Each number is 128 + 24 x the weight over its row's rms, rounded and kept within 0 to 255. Layers, rows and columns count from 0. The size above them is the row's rms in percent of the matrix's.

# layer 5 MLP down (transposed), 640x192, rms 0.17, rows 557-603, columns 160-191
size [110  95  93 100 103  91  93  99 100  99 111 117  98  98 102  99  93  89  94 100  93  97 102  82  89 102 102  99  87  99 107 101  90 107 108  83 111  90 117 100 113  94 101  95 100  93 103]
[[150  92 141  92 137  93 151 148 116 111 155  79 127 136 132 146 123 147 156 159 166 101 160 162 123 145 129 115  57 132 134 128]
 [ 91 122 110 150  94 168 147 131 126 126  96 125 195 138 169 133 179 111 105 145 135 136 121 121 155 106 111 105 157 131 171 114]
 [126 161 117 109  86 143 150 127 158 122 147 147 162 137 119 125  94 112  92 161 116 128  87 134 161 117 100 144 101 113 136 159]
 [126 123 149 176 125 153 120  79 131 149 140 107 128 132 145 115 136 135  88 116 130 120 106 130 159 128 118 109 127 119  96  97]
 [127 116 143 183 149 129 134 120 134 136 143 152 101 123 149 153 105 162 113  97 119 120 131 152 122 174  99 112 133 114 135 139]
 [147 171 165 143 166  92 138 177 159  79 187 154 124 138  77 128 161 127 112 156 129 154 133 126 132 153 167 135 149 113  97 129]
 [152 115  86 116 135 140 165 153 161 153 120  99  91 172 110 134 113 124 120 112 104 153  97 130  90 107 122 112 107 141 150 142]
 [156 167 165 126  87 131 103 157 120 191 132 140 126 146 146 127 158 148 150 162 114 174 128 133  99 150 167 153 115  96 169 118]
 [ 94 139 119 124  81 141 114 166 135 117 140 161 126  91 113 144 124 107  78  97 123 129 113 119 141 120 140 181 154 140 104  86]
 [157 150 142 152 103 146  91 113 121 120 109 127 168 100 126 116 131 184 144 106 128  85 139 110 120 147 106  99 161 131 104 122]
 [166  89 137  93 113 163 106 100 129 142 108 111 145 103 122 116 117  89 122 165 135 112 102 110 141 114  94 125 112  95  98 146]
 [138 140 140 169 145 130 134 143 110 125 139 124 115 105 137 132 150 152 129 167 103 185 105 104 193  91 136 155 114 133 126 107]
 [118 100 121 107 161 171 121 145 117 121 130 108 156 150 145 143 123 108 118  96 150 125 130 116 160 120 153 138 137 135  82 158]
 [163 116 105 128  89 133 124 129 131 110 127 136 137 125  93 137 113 113  97 140  99 157 133 118 127 114 121 152 162  90 140 105]
 [136 148 133 133 126 112 138 183 145 139 159 119 128 153 134 146 142  93 118 131 173  80 132 115 181 132  92 153 120 134 118  92]
 [160 127 103 195 121 112  95 178 111 154 163  95  90 104 132 134 102  89 110 128 145 149 145 112 130 124 172 116 138 120 125 112]
 [116 125 129 121 152  89 172 135 158 148 116 149  99 134 175  88 146 138 112  85 157 130 136 139 130 144 115 170 129 141 125 122]
 [154 113 127 127 173 107 128 130 125 138 148 173 167 146 130 110 155 122 175 118 107 127  92 118 131 166 146 115 151 140 160 114]
 [124  87 141 138 138  97 143 159 174 135 119 131 108 113  83 126 124 175 139 102 145 142  99 134 127 158 157 138 179 115 135 151]
 [143 178 100 112 138 134 156 160 121 163 102 135 132 167  94 148 119 117 155 136 100 140 132 127 120  97 125  94  84 138 154 117]
 [123 161 116 126 155 121 169 135  90 126 141 116 127 154 123  64 129 116 134 124 127 135  89  92 101  84 132 129 168 150 124 113]
 [136 124 126 165 140 161  89 105 112 119 132  70  66  92 100 130 110 139 113 121 127  95 159 125 145 140 111 171 128 148 114 106]
 [124  91 125 108 145  89 103 156 124 129  67 128 146 119 127 126  86 123 120 129 139 156 120 122 143 168 117 140 125 141 114 109]
 [150 113 150 103 168 149 134 134 167 149 116 144 102 110 124 115 120 119  92 204 139 152 109  94  88 132 155 120 143 143 133 110]
 [122 131 196 106 132 141 116 103 128 119 114 112 122  97 104 150 113 155  90  95 161 112 139 110 169 153 128 134 119 112 158 132]
 [166 113 153 169 151 164 128 147 152 114  99 124 145 138 120 131 129 111 107 136 128 119 180  74 139 164 122 158 145 147 152  98]
 [144 114 123 148 130 122 121 136 121 111 138 112 111  93 131 113 115 114 136 106 167 131 133 110  96 122 115  72 174 158  75 125]
 [173 166  87 140 125 115 116 154 139 113 107 128 144 150  77 105 105 141 116 136 168 149 118 122  72 102 159 140 133 116 166 121]
 [144 143 116  98 101 109 115 138 177 164 118 145 116 122 127 121 129 114  88 136 144 142 141 121 116 120 138 127 118 119 141 129]
 [135 141 147 108 112 130 139 151 136  93  77 179 134 124 154 159 132 185 114  97 136 159 129 123 144  93 120  96 122 161 144 154]
 [111 163 124 127 113 101 152 136 159  80 126 169  94 178 125 158 116 111 111 103 106 111 130 152 146 122 133 130 151  98 145 130]
 [165  86 103 141 144 137 125 148 126 141 136  74  91 147 164 103 127 113 116 129 138 114 109 128 112 161 118 145 139  67 131 142]
 [ 88 103 116 130 130 122 111 152 100 126 153 120 113 107 171 143  63 148 126 111 149 107 157  85 126 161 181 129 128  97 181 156]
 [106 165 153  79 139 105 117 137 132 113 111  63 143  97 140 140 119 149 179 134 126  96 187 119  96 108 125 141 104  93 135 129]
 [159 133 103  95 128  97 105  86 140 136 139 158 144 119 131 126 128 101 120 116 164 133 111 126 136 154 120 151 145  92 163 132]
 [138 165 139 142 122 116 117 130 111  97 118  90 145 145 118 134 127 119 113  92 120 143 145 112 138 125 125 196 160 123 141 138]
 [114 121 155 119 137 127 140 120 150  91 129 100 166 160 123 129 134 147  58 127 162 138 164 141 146  79  99 136 110 115 128 155]
 [118 128 151  90 125 149 128 110 147 160 103 128 118 125 145 125  98 142 126  93  90 145 128 121 140 157 105 157 127  92 112 148]
 [123 157 118 135 118 165 114  90 114 103 127 151 111 131 126  79 161 134 105 124 137 166 160 145  87 129 119 158 171 115 145 100]
 [127 141 135 125 107 132 110 110 132  83 127 165 126 107 101 159 166 113 122 125  99 107  97 105 112 102 102 146  96 124 125 104]
 [127 119  94 112 121 126 136 131 108 129 129 127 131 120 189  65 161 156 110 107 121 151 145 116  67 123  81 178 107 111  98 129]
 [109  92 152 119 147 147 136  97 175 130 115 114 106 101 119 156 139 138 111 102 119 167 151  98 103 144 132 123 140 144 107 155]
 [142 146 136 109 125 129 142 142  94 131 117 124 137 133  99 104 168 113 100 148 191 164 126 110  64 132 115 153 118 121 101 137]
 [127 105 135 161 141 108  85 112  97 137 141 154 109 134 134 105 144 120 138 189 145 108 141 130 110 144 141 164 102 122 130 110]
 [202  70 127 124 117  91 143 129 137 157 128 132 148  99  95 119 163 135 100 157 138 165 135 113 152  88 145 105 111 145  86  87]
 [119 120 118 113 164 132 125 109 163 108 150 111 120 155 142 103 112 144 114 135 118 111 132 139 171 154 128  96 142  89 110 116]
 [142  92  85 160 137 148  98 140 135 135 150  91 138 128 125 119 134 118 178 115 117 173 118 116 169 133 106 146 128 125 135 129]]
# layer 5 MLP up, 640x192, rms 0.151, rows 558-603, columns 160-191
size [ 96 100 106  97  94  94  99  96  99 106 103  99 100 101 102  94  94 100 100  87  98  97  91  96 100 100  98  95 103 101 106  98 105 109  87 104  98 102 101  97  99  97  99 105  94  98]
[[159 110 152 130 164  89 102 116 144 141 164 120  86  93  95 149  80 148 154 136  97 128 142 137 120 142 152 141 121 103 114 147]
 [129 128  91 154 141  97  99 154 108 124 124 120  95 143 172 150 127 167 148 125 125 147 147 109 100 137 144 140 118 106  82 135]
 [122  93 124  69 131 111 145  86 140 145 147 112 163 116 116 107  90 147 144 139 138 139 122 134 179 109 143 155 113 124 124 163]
 [156 148 145 118 182 135  89 138 136 166 136 138  97 160 142 123 138 153 126 115 125 110 163 129 140 126 116 137  99 141  64 132]
 [140 107 129 101 109 102 143 123 120 177  82 105 122 163 139 167 150 131 143 125  84 163 105 147 160 132 142 106 141 149 143 113]
 [121 124 139 133 158 110 110 121 124 121 138 136 144  92 116 142 151 106 143 146 130 101 133 146 161 142 165 130 165  93  99 121]
 [138 127 100 111 162 149 160 117 156 121 124 109 125 106 109 125 102  93 125  95 119  85 137 120 115 139 116 115 109 153 102 168]
 [139 106 130 101 106 124 129 130  98 119 162  85 126 121 128  87 127 149 103 154 112  98  98  82 129 178 143 119 103 125 133 117]
 [126 173 154 138 109  96 135 128 117 105 118 142  88 139 113 188 152 164 160 121 109  43 162 129 168 132 138 138 159 146 107 100]
 [161 140 124 103 154 135 114  85  95  84  82  73 117 116 102 168 136 126 133 112 142 120 129  89 156 131 150 152 149 134  99 187]
 [150 160 150 104  97 122 118  87 150 113 190 119 103 103 108 117 128 132 111 139 108 108 146 129  94 144 110 132 110 121 120 105]
 [176 165 131 168 135 141  83 122 157  86 116 125 114 114 101 122 132 141 152 144 110 123  93 126  88 112 122  99 107 115 154  63]
 [ 93 130 138 134 149 107 158  63 150 133  85 120 174 105 163 104  82 117 129 149 122 114 126 115 123 131 136 176 126 162  96 128]
 [161  97 160 156 114 142 126  94 118 142 140 147 123 122 108 138  96 149 150 133 122 174 174 111  92 128 172 113 122 136 131 109]
 [ 81 150 126 150 143 172 121 127 160 125 116 112 115 107 139  95 137 148 151 126 126  79 143  99 139 109 127 169 114 124 133 171]
 [ 86 133 142 123  57 155 119 140  92 112 142 152 156 138 111 102 139 146 115 156 124  80 116 156 142 112 146 140 146 122 139  57]
 [131 147 101 114  95 167 136 157 153 129 117  75  56 119 135 146 122 138 111 122 138 118 180 124 138  81  98 109  82 151  97 138]
 [ 96 135 123 115 165 126  90  76 106 102 122 120 136 114 138 121 140 124 156 172 105 117 165 176 123  98 130 117 120 120 129 129]
 [186  80 137 135 113 172 118  91 129 112 174 109 114 121 160 158 161  92  87 124 156 121  88 149 115 163 103 123 138 120 116 127]
 [156 149 147 100 106 164 153 125 119 117 144 124 116 122 124 172 161 118 124 112 144 130 137  91 165 148 121 140 101 115 101 155]
 [142 125 147 113 128 150 154 117 142 146 114 136 195 133 119 136 144 110 151 116 131 177 118 134  94 124 150 123 111 114 146 162]
 [124 131 154 117  98 124  85 141 102 138 132 102  85 121 114 114 115  93 175 132 126 130 147 163 146 132  94 169 108 142 145 195]
 [120 151  98 120 109  85 134 114 122 111 132 121 154 157 133 122 128 104 182  58 131  96 140 165 182 131 115 122  78 135 137 128]
 [119 130  76 113 115 100 148 115 118 149 170 137 130 139 121 149 104 118 192 144 107 154 105 163  91  95 165  91 152 150 105 125]
 [170 120 103 127 124 105 111  98 134 127 123 127 131 105 107 113 114 139 151 110 130 135  98 175 116 119 183 108 138  93 145 173]
 [103  86 128 130 156 136 137 133 133  94 134 141 119 110 125 137 146 137 129 119 128 100 157 131 140 192 171  90 146 184 140 121]
 [ 90 121 168 143 120 109 105 125 128 116 136 156 143 171 166 175 148 172 138 149 163 125 139 156 141  83 154 122 147 164 134 104]
 [114 150 179 150 109 147 154 148 105 133 165 121 115 136 148 124 102 152 127 137  98 128 131 136 128 165 127 104 103 116 132 104]
 [139 101 123 148 110 145 136  97 125 103 142  86 112 140 151  98 138  97 127  84 122  84 124 158 116 145 132 129 135  86 116  77]
 [122 148 130  94 152 135 118 110  73 146 146 109 149  99 108 131  95 106 127 150 112 105 123 158 116 107 109 190 156 102 109  78]
 [125 160 162 163 130 141 115 165 119 125 136 121 177 132 118 121 142 152 111 130 156 196 147 148 141 135 126  89 116 145  86 149]
 [128 149 118 116 118 125 133 111 150 112  81 127 116 129 108 135 115 108 190 145 107 109  93 158 131 101 134 128 110 100  80 155]
 [147 115 136 146 101 130 119 110 115 123 109 114 122 105 105  82 164 106 119  94 115 156  86 108 135 100  75 157 119 108 106 106]
 [ 84 109 115 115 164 130 129 136  91  93 151 130 150 121 147 147  98 128 165 128 193 119 157 149  97 132 139 118 135 142 132 132]
 [113  75 125  82 120  87 137 122 157 151 172 142 145 151  92 118 175 120  99 136 162  95 113 106 131  96 131 122 165 143 106 146]
 [105 157  98 166 145  81 119 143 159 150 115 134 122 131 110 151 149 133 129 147 128 131 134 101 172 158  77 117 145 166 123 128]
 [118  99 115 143 116 120 145 165  98  73 115 113 134 126 115  84 138 157 121 153  94 105 118 121 103 128 149  85 142 152 127 134]
 [161 176 143 120 144 149  84  85 122 142 164  93 138 118 150 124 134 139 117 179 116 142 125 113 130  99  86 110 156  81 115  94]
 [112  73 129 110 142 140 166 125 155 125 114 122 162 161 138 132 142 104 103 173 152 155 128 105 144 160 128 103 113 159 152 139]
 [154 122 124 123 102 128 128 123  97 100 144 131 137 127 160 148 138 140 105 161 113 123 132 141 120 126 114 124 153 160 131 120]
 [126 105 127 138 136 102 104 147 120 155  95 117 146 156 140 120 120 119 120 149 147  87  88 172 152  89 188 108 131  98  99  71]
 [167  94 171 152 160 121 138  90 129 106 155 114 122 132 159 135 125 142 145 113 118 134 129 132 172  94 109 122 106 124 140 147]
 [147 162  97 127 130 152 123 117 181 106  93 114 129 133 125 126  82 162  89 162 107  87 160 120 168 119 115 108 121 106  81 109]
 [ 98 156 123 175  88 119 120 147 131 121 157 111 151 169 124 146 143 128 140 145 111 102 132 178 115 155 146 132  78 104 146 136]
 [134  76 104 159 112 115 112 172 109 139 135 132 105 104 165 132 147  96 162 138 145  96 139 112 127 108 169 102 157 140  86  89]
 [104 162 141 135  95 124 147 118 153 121 118 114 183  95  96 108 140 171 137 112 138 100 121 105 102  85 151 121 103 100 142 106]]